From a checkpoint of a small transformer trained on Wikipedia: MLP 512 SwiGLU, no biases in attention or MLP.
Each number is 500 + 50 x the weight over its row's rms, rounded and kept within 0 to 999. Layers, rows and columns count from 0. Numbers have three digits each. The size before them is the row's rms in percent of the matrix's.

# up: layer 8 MLP up, 512x192, rms 0.119, rows 89-174, columns 0-47
# down: layer 8 MLP down (transposed), 512x192, rms 0.113, rows 89-174, columns 0-47
# gate: layer 8 MLP gate, 512x192, rms 0.12, rows 90-174, columns 0-47
up89 094:425536389462499483424458521521547498483472482506494539485542518464422433513427571493515453517580570465447382604477444530471403497487592539533483
down89 098:494534517530468512446532501455434575546517511525573487570389528468451545578445488512536486520517555466587516452411571532367558480507428487502415
gate90 097:507477587516571484582400478580533442447552501461491524352522508572554485435423475493499406481431476486496536496425556482558469510496500438516489
up90 097:449463464487449577482506551515470433522463519551435515503407486518402459532581491528513527469545508469551483544519489544509479406461504551516568
down90 095:557549483573559512498467607505573421502579443495515488477489505568575434520449490440449495553467477542581398502503575475487525447494423506535519
gate91 103:456469504586537457530506463455580569616511487512574576594546535434550464496598466498461479474504418497474520513541510492496438435401409435518567
up91 098:446553439521458510440633451564516408495495422422526511502565528465449435524585515428445433521475435418536491363529457477438530487511479495540445
down91 101:441626478502488509427416471560440537547516440506501480539487463550474487506470437543500532484513525493514438509570500496459529625513506495542531
gate92 100:485475493564408481535501523474466406538541437530487536497321528495447516570545503435494560463447463471509560505437549550498459453470574552444504
up92 102:646502532493487542512503449497501552515448440484464457507511553499562485492529513497492542601377448483492443497633578528417514562525506559489588
down92 091:476458471542514449550458511504512476454591384527498516534455491483537400415576527589407560420548535620499539467509427553568493527423573465431482
gate93 107:503491442498478493435588506576521528587606438553488513557457538457540497462479608435538535509460378529506465437459427524458451517508529412432480
up93 108:462582484512470456478493528526487575440417606511391508468532517567419459481520448488573389507521498478435510593476440525525506474432487545479446
down93 103:464628506409607568461465567404617514404499483530523595473402482552533522463528525509495422454505491457528542494425553475417461575465496508531515
gate94 098:496538502445477584520338424542504457481513415447399465554561489461529651447521531488534557406510520587455475524540463439545515586480597383492500
up94 114:458518468500465534538524554508483525426494575495574577435515465472501414478450482572466490497447526477531536468443635526505509520514557499558479
down94 113:452529568522447479486530505468473473544471487431596582472577443502543437476548480497466519590479488413592559519509578592514473525544515463548432
gate95 095:534543497403490507474427418419454503507489451550580510560504570551399471423416552541436458577579510479496548454535511503473354529464532445523543
up95 098:440559465494557455604471538546513479436457502547492512488576595488537621425534507510488505521492521461473510521601576419434520498444483444446485
down95 095:569476490474446370520552498438522467582557579488524454427534522432440605617575437525540534566499480523557447445456447537543440462547469507575516
gate96 096:614528499553536500502542659498548496525529521625499466473497464471470453469532556506523428451468459491508411608421561423527576515416441509487538
up96 096:559379452542499525431456530507432477492553555522494534508471529558500472465462503532441487585448464472438457505538508593480603475496531527524476
down96 089:500564550546461556508483388485493520548521503511508558520523533396524505453410488453492495461578549473529465459496450561591540491573490411498493
gate97 107:539526387481452470448480437557536513466495495421482484496472432547538590478503552404415508526531544517450556486455432415539531536498455519511450
up97 101:470562447569566532494508457513514529549434355500504460449554535449434464545449553516451600535421496601503519490446527487458467555581492452498416
down97 097:483449504525474481447461422517492540521476522515493575532460544504509487475536496522461450448534519503414442589445576526565530507515563505512434
gate98 101:513452461554511566553501471522516608543440542448500472546425497541542490465515569501520618553512455491543499470534559508521525563434561585568507
up98 100:497483406492448511569501434492505528498507545576435555552523561551466507441480515454481491489513517545525467558511514559541457434576465532508505
down98 097:441470510414541514436508486538371475511599582540561456495485436505577533481601482516555513549397530523505469500497504496513419532475481463482542
gate99 101:512482450509521493451382557589574500531518545533539571476523598541480482508448439608555538525611520482537523408458352502479539487497462449525413
up99 100:451526448487555491557550515574511491383613558372478570529540506577463519473569501557477483574506558480493471551469538491531561488496438456440532
down99 093:471510530587486469456597558504501427537493526554518494461487546566554448529442494482584463509545491474453588532547482487566435478464525491482573
gate100 096:526488571511561536563510469440520599559442538480466494487536492560553534498478510466501503553409488489495514426418471374591482445510441491508433
up100 093:381550473528479387567535515563570538546523518371544502506461444469455507579531345506400487542614532564460473418551458405564430502392406526449488
down100 096:456530474496522489496478550480449492474532467533547545475489540430484388481468562510457560481480419365495456500465530548420551551551512476619579
gate101 096:558497484582472505574495492439513526578541495508481490462431389525525445496570580457479499552468521433483434507477458561520512430527644479470439
up101 105:491556504540519494478515514442542496453511398484411522450486496394536569492588450394568561447585523628497462519590451605536553442514508584521653
down101 105:519519576599482435518523464523556465507542480534566496447543532549463516407465549496486547557449564586496478553452495585446467521530459529426483
gate102 098:543479547586576428554432475559450482453452473481378386464440468527503577556516411464530533428478418523489514463539450437487452493511510519542498
up102 096:524507494515592531475637505494536471579460555494475407541623458526523508524489559651556456557491462478421529462530573423488607486575485467432441
down102 098:486532593544526443530457516501540548457432445381513483551402476441464526529485503445445505458538513454533527548477533564534430612478517535510429
gate103 098:516455518465488508483463519603547530507487518606542513547485498520480521484433453572454384530429517466514431447495479577554428582422449474514529
up103 101:444655629447525531454422538509456540511562462596523521492482496451500471467548448504486472503443513555505500518569576532485399562405542519527488
down103 107:442481484505394487488578566579569578553586541449512542532428397521445496479545481481438552584464477519462534505494457478501432455499510461634477
gate104 094:591435535503468468499519551442542560552477558495511628558469496564529539496589471456407487460530556516430487435556445413487540513491499563546493
up104 096:385552463380457541527517549582604535510466567465528608463386515463545516512450488467444496424552510487507614422508497486508505509485453521524544
down104 094:495504547568540465456482463506447560497478523509585385438551502561487454535490448480474583559485437528549469571552556516559543577577496393445463
gate105 099:490492534470503468527430434541499433476426567487484435506533553477488440455431520377491398481460490413488429548433503529534466532519533465447525
up105 095:478577569487492552482325493526539595550537507507534487427466518533578478517488441517547576493580490590601483461511570585432394466568458533526478
down105 100:499572523561519438473459528563605558586581406484553505538525410505482576408568493540429537544550439496543513500511459448459553541470504525432456
gate106 099:476438439511508472443546503434578511445518496460549487460591525544450497560610448494436492544463529479488493556541565467540457417436426459542415
up106 094:458481503505399450557552499491518479499480449525501485467571585584551532486541488499492570449515455511502517435574494498419450552608544443511480
down106 095:406479468562530534444464549436469451481558564521497592407613514539406518445537452461479543528520495492520482556462443492504430466500496450569429
gate107 093:503517373501548461461424569508562515559481424498404511486467486470483503439489534448514501535440418523533559457505396430589520512622452467469437
up107 101:431554468565506582463462542513467424454489549438518521513415475540497477497488490474596485494405522480499509418524481468528483530452466527497498
down107 101:467456440476442499503540535530468500518509400480414486548510420520530534559538458538479477548504482548481501495524514503542513565552550557419504
gate108 099:487431469501450499515467503519561427583473413487517490420491494538534362554512555545473556489521509552494411516601611519564469462536523505531566
up108 094:443418563498459497510461590544463463510518515559494489469469522505446460501469479460509645521632414555486574540430534502525413485487507493503449
down108 094:572460542483597536479528498469596460492531415583545483488518495554590515482562463544511426525531536454601483529467552536554591423461505541537464
gate109 093:454536538455474542452499449425445458466402513480443525538543518490492482464502545511481559542435553532603448410504547487504522517589504365508496
up109 104:439438542560476478522489498442410522529478607529500523552476453525456411438510523547461460496517572576465597527507544502508467499330553504514483
down109 099:452439546540578479535437538490543444514548559499526493518415515543528482453500437393504475582465475504520465546477582502516443471567493530491451
gate110 105:555447544482416511461465504522581558384445474457476498472491439476483442527447572525536594575582629436469487523457538466435472468512446449452441
up110 099:520539460477567466545611509522523565428520456500498572484489604431560493546551472521525555545463483536566511512452521471565555423539511619446498
down110 098:526405531456502510494460422442474475450498479551512420514532480488460431459427519519564515491518468561449444453521501456457515551470413480494587
gate111 098:454583500518421522515513444589425489509446482394512527440516497455503444443400516565502468517408400611534388467476444415498450549550475454538474
up111 103:484432528417497518496463461455509508615470455456543579449441395469375558383487544539525465454528494460473487468516481465527558521473522536570529
down111 098:628492532562492481467496531527575482478510474493331475446546521473512500468452560486476501497529531534544483519443572465596434431528483491501545
gate112 102:599565544441561485617460499465524561522570496547481431454506414435585532569420528493445505375549374544459465464435444439506538508587419372449524
up112 102:490537475506551475585410512483472529546422482532518508512485535428564474605505470528582619555434462407525463567517521456522488514492455603566431
down112 101:474554522538476534421404545416549487380501488536479528482499507551519537458500425447442480477453501461505488391560489509605423490510584556481519
gate113 096:591472551531561533484538518444525468533448472434564669430496481467551497510480484493546485527538451518505563492565550455536459417455449541543463
up113 095:508459564489617459448477521426494568460562508501475494528564473476467556572572477508540448575508535580521522528507455517486521510426557370539507
down113 092:570438522515469471572474589466506430487409459461530588444431528556521466500474485512520551429574500439425578588557529563518465508497421504557471
gate114 105:496514490466523524423582506346522451537463518475525499434506493570589532428490525475488433520539632512506469613404568416531475552528565529649541
up114 100:526475571468539570531456445423554425578402537476470499588510504506550475503574492456407446489535554525491470528535594387521433577476500549544527
down114 096:437537495464444384410550474560575561436561467477503483424546432534462525466577449431496570515534411495433521424579498574550555485495468442488459
gate115 101:540490506573459534376508480518404506543481566451434490446392470501507541468500506445541488499505478513609447511476474379420528505457457491624447
up115 101:550496536528441546504509506562466504449605429489476406590616441467550529454432598495468552611557482538462514504458547398514431499434491583450475
down115 109:492505528563441546507474544477523517498480518471411517571438516614473563482472495509390472475438537616450585500501542495465510468496412511486556
gate116 095:496453438538463454483536543526515543605494551479503532552433436556498612493510492428565463581541498584526462437536441453476489502522544470442498
up116 093:424465514454444529482386508447470508512445575503523474536547503470557491622424458512515589456545461537548525481517438505454544536498497485562526
down116 094:532520495547536499494549472509525461480558462531394404425447501500507599469494620498495401506415537419486509502481457512515498556531431485455530
gate117 092:508542451448571501520654555449416570506525567639506551565389510488420549414537540447462521504409587573397478470499475494594542497456515515553525
up117 095:520521486328463598451504504490551608519503565655529535546496535548463550557458514503484511557472462485467492522515439527559454501452495583455480
down117 091:476553433558550320446525531493513489559525441481530485470415482521491537497564541460408533471509516420463491430451488508601561473422540510523481
gate118 091:548529489544579514507458525523435521529559529588443577391374590455485502491494413483499457507539493565451498451439526524490434476480455567560402
up118 100:453440551450490561525544488408528477547554487490545549470578431441554397611452438500513531417458537572597554514518578523490480556539502461567442
down118 092:620585553482527553522505510541551584481541459456519462593532464487485490532483552517463553530432477475506362485483524397503588441392383504494610
gate119 098:520475382487357527481537444379489473587484482500528495561518431427513471593493564487508494563404520524469523437503467557519502510520469492393573
up119 098:546476451475535475416530495515441429441467539441574474474509446582425560467477493474558528536420521385506536543489503468452622468617575421541484
down119 095:496440537377514468546555531542465472429426519517382614489538530439578448469515508562402406385523458473539566504494454489558523448431544543506556
gate120 097:515438524508431496468486543529514388585542503557561422497588601529531446463420410468448447472538539480534487558419422485471417396539474500468503
up120 099:499510479540539562489451506497507484513510496614558513400523539487428530569460554506552519494487477497522508506509456512473512523511453553513482
down120 097:443485508490496514456512573446395534460579467551511416528496543538580492485468493479480472458460499450475470434451459492451517438473497511452435
gate121 097:457510522585482572502496624492478463488572462470460445500520394423461606448590515479488558477543558447459600540540542525501435510480391457580504
up121 098:497426554551519477495523458501573411490552468567457574494519520513497486483607488534439586482459515543593433516457527493506547601437517558443537
down121 100:467474436474503531536547553543459531433371536568444524511460527475553373524457497487560429579522471517565414466496502419483477423454589434538520
gate122 102:519556593532438474458485469512485539398421557419601412514490562475470536601479524515520505507559550425466550532485589485468460501533407458405504
up122 099:515475501513510554498526524467433409490531521461543415449412437493504478580481440434535454471402557578497525551561466478495476544480526564543515
down122 100:445647522519539554482547477504477510406461466472463432611383483420519518471530553499567523470492536567555534533474468507475441480520445617530532
gate123 103:499492488559558524485513514484479411631496488527435485441465585513543381458535448430469481465556478527475437532519563587489430539419574585556499
up123 105:436507408468498466460445503506610535565500510515557453442441382513536525565541479526434564483540465500470520388466394462433434512516570458547398
down123 099:470477562498478537610415574550468500454521520505545461376468413546480480508619478522453466505491479489461459505419520444481537544526430511506470
gate124 100:571447528501515513511386542539472513539468584400510465519483485465480501395482469447484438493477498529512556543488506480484506476464518504431470
up124 106:458542513536534556434499471499493534519529552423509605438536414502483502517449442546524475549527531498429542498578380465453427432431452531414550
down124 102:517598533499472544529509551518485477455468513449379496484503519491550506597520479508507483564551477477521403500554364481526511415490441492529487
gate125 099:541564493450541484477442568497491500531527495563486507383536629598531477499503506550472458529546466512452518497504532476447503538459541426504395
up125 097:531488389545470500555514473409429422456405470375507598539483481433488509549491547565517536493572465485535469575455497513519532398546494543525440
down125 099:485490569519437438527501598584461460551519553520495430638447475478525467470527428476500490475470480553522517488467480543433596481457559538526585
gate126 090:533434567468534513602445601453481440552502507571471558491500477527588512477419479531496472507488398498472432527523469511466505438492492498534482
up126 101:461501551522455457507507465565487472501529565523549534473470468513579519562462565509485489484475550464492479584420613554434538485555531527434480
down126 102:432558456501507589490455517460452489515527510543440543562503499511505573452566485525513460501401466581463486565574434457490499414493465416485425
gate127 102:487395547485448460489617543496395524426498527458517510409488420558462601619495496448409466424562398530570500459374404583566393453515547532503503
up127 094:466501573533529449481560465475511566569481509567537422441543535566474553509501503428452512474455480407435507447465448514561540499489462463546470
down127 095:471489463435503516473406496440494484541552525477580531572413528426528436466553526487495464500545446480599587505512459513474555457572508588483505
gate128 102:469447477512536462527466535518463590509525500534526507483452438560544535549542509509580455517475422573465521492516573488555565520524538561511544
up128 098:536475551528474493538497400552542464472546513481456543456449571481401581570541456524422436442408557519434415559559524504531537472435483518466525
down128 099:496518461500485462506519547529496466534490475535501597549514508494491606469471504505459516561582517541548449491501528519533540487459447488507516
gate129 097:485499533452475411536504497512497543582503442470484416442544445541477444403470444431528470495413443568347524518494465575575507496592531414446532
up129 100:494525542469506517501413569520425473506511457529437571504545414488504511426502468446524422601579455515520513421575369532522447518538510587404585
down129 103:434542506554547446497579484511466502507481513550517440469489521414474468502523471473517532441453576461514467505455615469490468486512607527469422
gate130 100:504527495460452456400604467456472473504480568493564534466501502482393499506431548531462501418476544615557457445470578486513501504413575510459484
up130 095:467460530477528515472515486492554519413444510419332422466537440473553518515491473476482533512453460439481401459346556437515426550484479445483433
down130 097:457526545514486509443561460502376541536446469487563490477396484547489487512518460539432502414475545537559517467522538474494540505480479570528477
gate131 100:508560483539479430538439600495529474408524418468506493519596406486515581508561509404480470444506417515463456506481407473531500557480412508521443
up131 097:493396585542548507573571461488480483519472513520438482495466439649447457575581406442493541510469535533474435459449562557601587521503579603490452
down131 097:483457425447452485421429488502539515481418571472495475522567503438486501538493420501573423566515424473481501554479548502516518497525471504386532
gate132 100:511417483536527474515456582545488505441438530498515492530597518498529538471430520502458445567572413447457494501501542484512489482545520437555495
up132 109:496549484555489507647514528588556474478560519418583552521536458499469525530561523487460526576530534493597554635498521488550486491455407584446499
down132 101:553529628490486433551524476577507561547535455593464523452521517514502509516515504562496542498606532465586510537495493507559410533466512509510493
gate133 095:531493513534462476453614552568570542441540449506448514523408458537465519540501503554439415508450489427484420532513455515473460563618533433525484
up133 093:523556527412514495486453477507516541475500643528428497507524552546508590578516546527475588494580432547569612463366503516519474532588550434493391
down133 095:415548495516607491561475499492603469572437502487592446491548511483521433506586464542515441460617536409449447495567579511466527521416556578425490
gate134 097:534536547545424497510452512524406557428574496463487514574513446415452528491493557553518519577560456501504532469510432502411522459518376537388475
up134 103:376479561463416514503580556498501578450487486435546539486516499480517489463411477520575459434520497495521477409498493456546616508471433563560545
down134 106:535484540517429443553531546468501541578509440553504567448506478481510490429441419521525554525510443526458496474464510518463522534499515557490645
gate135 095:488417430471445538570514505430552648596530556505511496543513559479478451495473629439524508470467475448585451523543510491459510481521504482492541
up135 104:580538507483536519450533423530578413567469465543524537550513507506541448356535492471465429522452502454532500515568415500606542484372553478448512
down135 101:459619423557505573489484567522489506456489504483458487482412578502576553516439532498397500469552444602461545420557486511461453457443464415481494
gate136 095:505549537563381404545564483474535568525446534541500567486468461511498488456480560422508520567467553498578454466560464445622451490474384432497498
up136 099:362565479536512439477502483475503517458537446467411451542528495452469489561533492518460575463458540488468500499538494442484481423426517588453538
down136 100:616517495460500474550562481447481484612445412522557590483538495515625488504550521466458495543525444503547564463487517469549495445446482546450407
gate137 108:529510525540487465470446529418429530369573445516446509423563532574469513546602522588575497556398514430470599506552470560473508556527452554504544
up137 106:536440495461374568544424523502534551459517496438445561596462402535487519517519516438433454533509529475552531493507437503527479498447508637569521
down137 103:482480505540454447506563492512512500499531544372471461661463454458494492501573514536473508641476481528489455431602422509449523572509526445490610
gate138 097:549584406490486552519450507416464489495578472420470509445601443423437487493494549513501533521468528472519432599523502541497535523453609413434447
up138 098:533421507554497558473498545534471556550539430527512471495509518535482456499517499523547414475487552373565541433465500477518512529438527429442497
down138 103:534480510527463578473426461545596551529454491438489497539483519482527497474540512458528587524412505477508437506396481477523467453429557525450548
gate139 090:477470494603484461534569563489464405567417458476536581498537502511515550385531430355582482553532591408437485408508531511519467467521477529443583
up139 097:553538498524475540593495455418507491450514576529469543370382427542553508531517511491513455430471516488414547554446536496437484602392493461422445
down139 093:434538510489554442510456532607577478495625524528451489517559533556385483531430590624482534590550409592540475503530436512565492474497451563594520
gate140 102:449454452560488490512420567483497412481464561478603535420466520517508593515443487564398667466473475526467538471546478496544451502504505468625440
up140 105:504401503457574445526514517606514431596496507477519553422543623473479525470422435540464547509544427462552445523416522528495498517511561514477394
down140 103:446521532454460442503576553461578582418442501492538564552498444562501438532509558503581602533523481526546505439560517406522537423507528552533489
gate141 097:494517478440525431509537507457540581497412443491473526521488436585535409513527536431515474517603417535474403445592502510423543477486584426529486
up141 095:475352370518503520488439542500511428483559486501444578484520562597450481510511470563493474479534510478441446491518437553470472499400525452509510
down141 094:517532592500530451516511479540449560612520573523610520520438461582495512572488516491458452404606594470457492472398506492523516493593490549513465
gate142 106:546490537456582495480516497417492468575472397408467543452483623566579520593444494525487434505482498504482432522420490477447433487442510470529526
up142 095:564434496527415503449469467552601456487530489531507531549423501588419512483450449511455426463491546424464496456463487432504369463518545535461517
down142 108:459548495536431566544541570562434568434491515537531408535501480502438540364493531502468562472536528467547513461543479510509536488425532457441505
gate143 089:543552519497453507385471532486495491428617552553463560496453475487510544580567519517421423469566520492491469588514541480446514476402446456491464
up143 088:591603577476472472423535544496451523545479540442612552553550473476456506552585578423565612476537495537503538449445575475565475485559492446482516
down143 090:511497411623600571544502511545531538519486419514443517462474484471475523548457442575545390542455504539484479514548543543451434508436567573519508
gate144 098:406442510490540532487569498496445516579501553529505570566467499410512470446533506504510520480506461480483439402529434508522506487530456482530445
up144 099:421474474528457519529514458500478443496433490554558459409503578537426472529546481464487532597520453505570419571588540568480391562455421506458523
down144 095:542560558476507429450489540459407500425502486557685517466553514538568512482510378448442481505455515579497471409538450505584592514474521505569528
gate145 108:517511532478467592491505493432445431523569524503543567542542422534518518378569454603458560542564509365564509544500434436482502480473507512565494
up145 102:464511460484463512478475541511442535520490505483506455383518539519498475520485462544440477563480490507512488544494429480549488529509543491563491
down145 103:489386406442488538517596504533534514530560471526557525514430517487564545580485527512469542669508568487428461495496489447461489508453416450532515
gate146 099:461555562451493489552560507398468488359439439571479504609544490448524512528488603493559580539531404561518552499495497452615564446449484543455537
up146 107:490482524429464546488516425545506522540484428417575586471622502533444476538521509500632470495413526493487477583496545404542561542493503501444535
down146 113:469517459437619456425574490517533514506452560547427519579567549433440557576441529496515519567516417479534481560441519402526455501464476423522507
gate147 104:446509417506408439513597437581587524474449514495386582472505525452492533476553393551548425596438518569578438477482437532522488559545487446471509
up147 102:524454483443471465404542513598566596450539578415440437462567528475417457555473482540549446425464514430538505463434458442569454578481478442547481
down147 104:427472542495400457521440515559435486546566559509587388489449485480597492471484537501479629511508474430537431474499630492532562518424469532362491
gate148 102:471583482607540519399561552478517513507465476466430523558420467459530485644541597417523473584466430566482516415488475485553433429471522488475565
up148 093:463500476509437533439530445536426482542495457504570485426498431514392495437406470360497427442452507543506550499489493610510377472518481447465550
down148 097:504438495450474486498537446439386530407584560534507516456521567584512572494460385462471514469569487487504572557518495534505532567483535467576525
gate149 099:518571515473508463553481459465414529522524503484493458586480461586473532524461492468522566436438519571545504558507543447440500542403503593585500
up149 098:526600626446567506457482460454497560504439461540449608551450513464564397520552456531580499516508513560477460476537486552587544526470439497431486
down149 104:534515391582533474457502508531572445503498572518534589477470546418473525459381495421536507512522466444514495473538512484443488443514465571516474
gate150 109:605471541578566498585541419427447385500629579503487491528437554526462416500422531506431379523465461471496400590556470514502475512552548509489552
up150 116:459551510391565545489465567471557436478486456470503443490530569569493577452495520557510484562511474520493509500432553474419440464503436565460429
down150 107:502540532598510520488484565471548521500554529526554488520500541469515524509402494481487523562505506506523469545450503541479463421567493492403480
gate151 093:436429464423483559625431527445558508368533554578403530506603397473457502473480484436577442489525497508501506400519538481541507439459448498403528
up151 096:538489523576517517512434488511531453419470593500541493517526560569488482528511451481510387559536485520480549519490423486535524495491419487454372
down151 099:454537471504485485487552445480505482517522483457578508425594477496593498470524558542484582495448544559496602438553522490428517490433537525488597
gate152 102:461483539453468493474509517532458441526474441514454500511563450447533484510514525493470571620490468524430554501489514424525564496560621444488482
up152 099:513526539505425526471495502489370506548422558511492446526583483499553540502518595533515500510504456523459533564483525441461531587456489398510479
down152 105:489499583498548573485505517548562426544504553452438384515482525523409417411493484557507431608595577479430557533495391487399521426560509485609521
gate153 100:465529591547561551507507503467490384547507459486540498431534448521563450524547584495555422505517475542499573497570524501396476542415464440531548
up153 102:470569461626454502452505461509494558501505488524570505512441468485546499504553460549498457464501455473510483519474476556445445511489515422614494
down153 104:517543513520504447565559521516402494411469444503491445545451529598513444468462511598417423477577396488504505529540552385515589514470559519475499
gate154 097:528469536517484578422505489417474604555489551531480474492568479467570483542470519452542547482534496436396527539525532493596509557434520454604539
up154 095:434467572529400598549521464513520520462644419530528506429556476437468516651555651502491581486501504519537589499510592422527578554458513499493529
down154 098:567522501489587438487494500507462449498489503510500422552444559545494527458401440534486422497474479470537515476519458514529457441463511522465461
gate155 113:549468515542469377472515568505556494493485536534491545464504489437472498600514421539558494563478445505562538459543492522541462436577435594552453
up155 108:532452479413528607479488480484527486429497506455461526484513524581584478460540458390538473484476489499473542512575469494525566438564549432475518
down155 095:516541526516482487603478500472514498511527496508461484459536545508572439573432403521559491532490473566522500485471537452443521543552517599474404
gate156 099:563447471480519445506476501518495506558495444538509544377492533515510488513499490555556535484437482572531439422508528483465491555501491494571365
up156 100:499511461486556402433531582477516504416496497440561531495593455484438480461476384434520434569552379410539460542535449522485561475548475424455519
down156 099:520539549504449513476484437590590444515463427416464563488505545507447544540520577468545567456536548494520433529526381488538547419516423490526520
gate157 106:448520416489461455586471466547460494459496544456461575574538492513537455470440483549589613522452452411468487465446479500558478480546505430494549
up157 097:462393523451436518476423415443492492537500500446462500463563505387381506471506579478502519555451482499478448471478476465559569536449464612426494
down157 108:457539468548440461503504543448477527527537506461434553458544436516504519470571540518443435524581541516463511522467479546592461487526433486523485
gate158 103:522412445430528470427463484550585618474453478534565592549508550534554451574573538437494519468536476499463549423521446451530463516520529574469433
up158 099:540465401453449483574481558482476533529464531431417551522508416466452508407382433505456433484533518591490441455558507517507497524513505574523514
down158 097:434621501463486570528483525536533452519561526529460482450501523446412565523549547560390607523518529497500443497487446554478496572400481547538489
gate159 099:539460466469528552533460479458567575502512502511494561510444515450505502447388421510502447472568427449617532474579545526508465544497413490553559
up159 099:574514515553460537413476519483467545489518523474497539497543497493601457517535486517552474516466476594605531452475517526465469516546509583532537
down159 091:506426548467546563619511502457542548562575481406540426514464430470536559493444513519506578479540439472554517502575495571493588502542475481516529
gate160 103:527549471482470491497504424460506570543483518416567492509506524621456508542610457512475456431460456452424503395412537364509499366440488563532485
up160 100:452532454448526448454512507521524479489525567440461507476529426545574604440429482574532371519533484583447537567359443483597608535496562450566511
down160 099:573531548449441514544575471379481521483457518516548508559419579493496489430520513536421504499447444434446466577602523487594493486511445487509455
gate161 113:505513453511518448510544451481549516493543499499424523560509551490452432454461399486524522594519487526435533490572499485475612541484463550393584
up161 110:408554415517485507469515491424530480593558499510504531509518461454472336534487466459512508504445503490471502498414461393466406418450550535465490
down161 095:528481581492549533392465536539516460529533557500464513519562568527387485446564571467585570535514475519476475496447453543491531445547496461447483
gate162 094:497503570482486433489520462503547574476565518513522490432503558405571540552460464437460527488457640489473467450481540542517481510508520509534547
up162 103:471407548539535472413434460443477478534465565570612482506527451637518460504562486489508588437444495558433541548503484512576543568480577426485518
down162 094:529565510546552568560459436521587611479463528515501482531466523492510553463452483559500399562506443504478515440474515549384510469592415488575420
gate163 098:410458563583385512547428464442476549587564544502413517427480623491470457567367553539562529594612493495514465520538571514486504542487544483500434
up163 094:464601471536455542525620503520468557554503477528543523431482499430571433528580530502504552437476498513595473595483442476473398509473584534461490
down163 099:478445540506470516567530531563462483513574516501539568535452492529524460454459572552545475501473395605556520543506507465490507476500500456566462
gate164 105:494516576569471537480485450526539541533395532509465546456524463482565511561500584475488476504438540496541509458579576368404452541456466491396553
up164 102:537445503500545459482489527465593572433467526501526545528520526725448531477482490495517511468476512397541523495491468425555486418451482489533408
down164 102:578578496473516481518538433499500512665489552565461486615450579538495472547473473470505575522478414557443490512496527498518538479520460596570477
gate165 093:518496603436579409423479501550498458467540475499475589531550441530480510450422482494565422508402395528486441435541427449505422541418602528528551
up165 100:512468479469450498556522609545591502504575529539570500451494518470547562496526478422498369567477502445508455510564507599466452424471429543457489
down165 100:537422558498503468606472524481524443489509540575506521458531544545461478514362503497501555461470451573614471421518475434479492575497542585453453
gate166 096:552515527520528436510541515582496506532461458571536386426623455588540489484419519503500457546493500527502539453546521506505489484602530542447423
up166 094:547467353581511475531415427537544579516493459548468507520481508522508470600393545512432446539456473417540505476472498518537470455474501467494446
down166 090:549496524481524581454553519605445495433414413545450481435533501497459557453429492466501532525426486592504490531464527430490457504654538506517457
gate167 104:532450451535443478454453409507585577489515528537445535573444510543505578480432460464565506527433462518457472513544608584520507507540506504472524
up167 098:548576466572483446494501551471528458575576507536567524426485539547522386361387532421483506548536525474563474480584480528404507482561511479467468
down167 100:495459487551422509424408503478492499532519458482594439441523447470572510427573498474564497441535492496618563561564537500468541560545641511431484
gate168 095:539490546518479498463554493513486557531509418580509525387481465465486385527542614537416481507501505484452570446521484458518549535482533496490424
up168 096:440569533458506443481502482415517468495484533504521573487525584511449596383480591568501582497515505444422498509472508459479482524517523499611452
down168 094:490432558500593454507484491537527494435464469449431489503459578542525553480569378438622511531489479532559418464501434450529534487497509483475479
gate169 101:507452467581503561437491494515479556416502566551535596443549473428378506502400454448544488472497548405612514413554462420431466439519433474435465
up169 102:437479452438467512528482448432507506596417613375504516523449622552550498472598478531481510562523479532541460568441520497443473555540500514510491
down169 110:380535440545577494593542533444533464558502434527440458563586618439544512560545474552504469615596524558512429550425480489517536512617464483535443
gate170 102:472480550438526507466482512483461508463546447594445508497536436488525572498439501520487480449518519513496506589545484452496492446531557530442539
up170 102:499532517479592595501500455471495513494481445528468544539489519481605608465533591553527530554478536522464499597457425503539532460528536484520402
down170 100:454468525370440358410515490458496543493526547485550541456562454509479463444429523460459524443519396534494498506498534486432530550479481576504530
gate171 099:521505551556465525437440580467507541467589554472495555512492472575555457535459448492438471614516523360433454594511467482435532503492467516509539
up171 098:502541554527501451569457458428582482535563571424554604543456404418472483573467452534420441452517490525566563500482522481467504548505560476448513
down171 098:486423590506448589547448451523377419496556503423534504477604538603542432481538575494543469554530472460405407444559473537550549497460503510552439
gate172 097:356475473495534566479500454443421513486464501524489646541570475581571519430517487463478511440563585488436560413554500547473441513431581464614536
up172 100:482447557553497534432561532531511507397493553504462456535538545502524527589505489594444489513390449502542433492439456527474495400478521440505513
down172 104:543569552553357384492552518554546506477576473503538390475419560493347480563535484536467564578566455495569522511506552486596529408470478519425474
gate173 100:374537494549486448526498439390492472517518492572543478495471615416563487492453531567566405477607549521564585418475496516554465516569467490626455
up173 106:423469509502506514480489507444406470514470559509511460504544530445509555439527442447619419591485543509429498580465546479511571446502422397492498
down173 111:562516541474473418575447363514531536561509504435464458552614492513521465586450571497484577522462500560540539516560476523467525452536565529485588
gate174 098:577464511554417531560555522409455550442540537537492567480506494542564455571531602475430569568474496470477515511477369513460528459414534525497464
up174 095:465496491472450558508473525396516494514442488513556446456504542526465485542456534504484523524452547433578569472516475543484499523475486419461447
down174 100:526472524506444488524551516408437568527489511557452580547516429484586547513465581386460503559413528538462469482490469523485508450423440398506524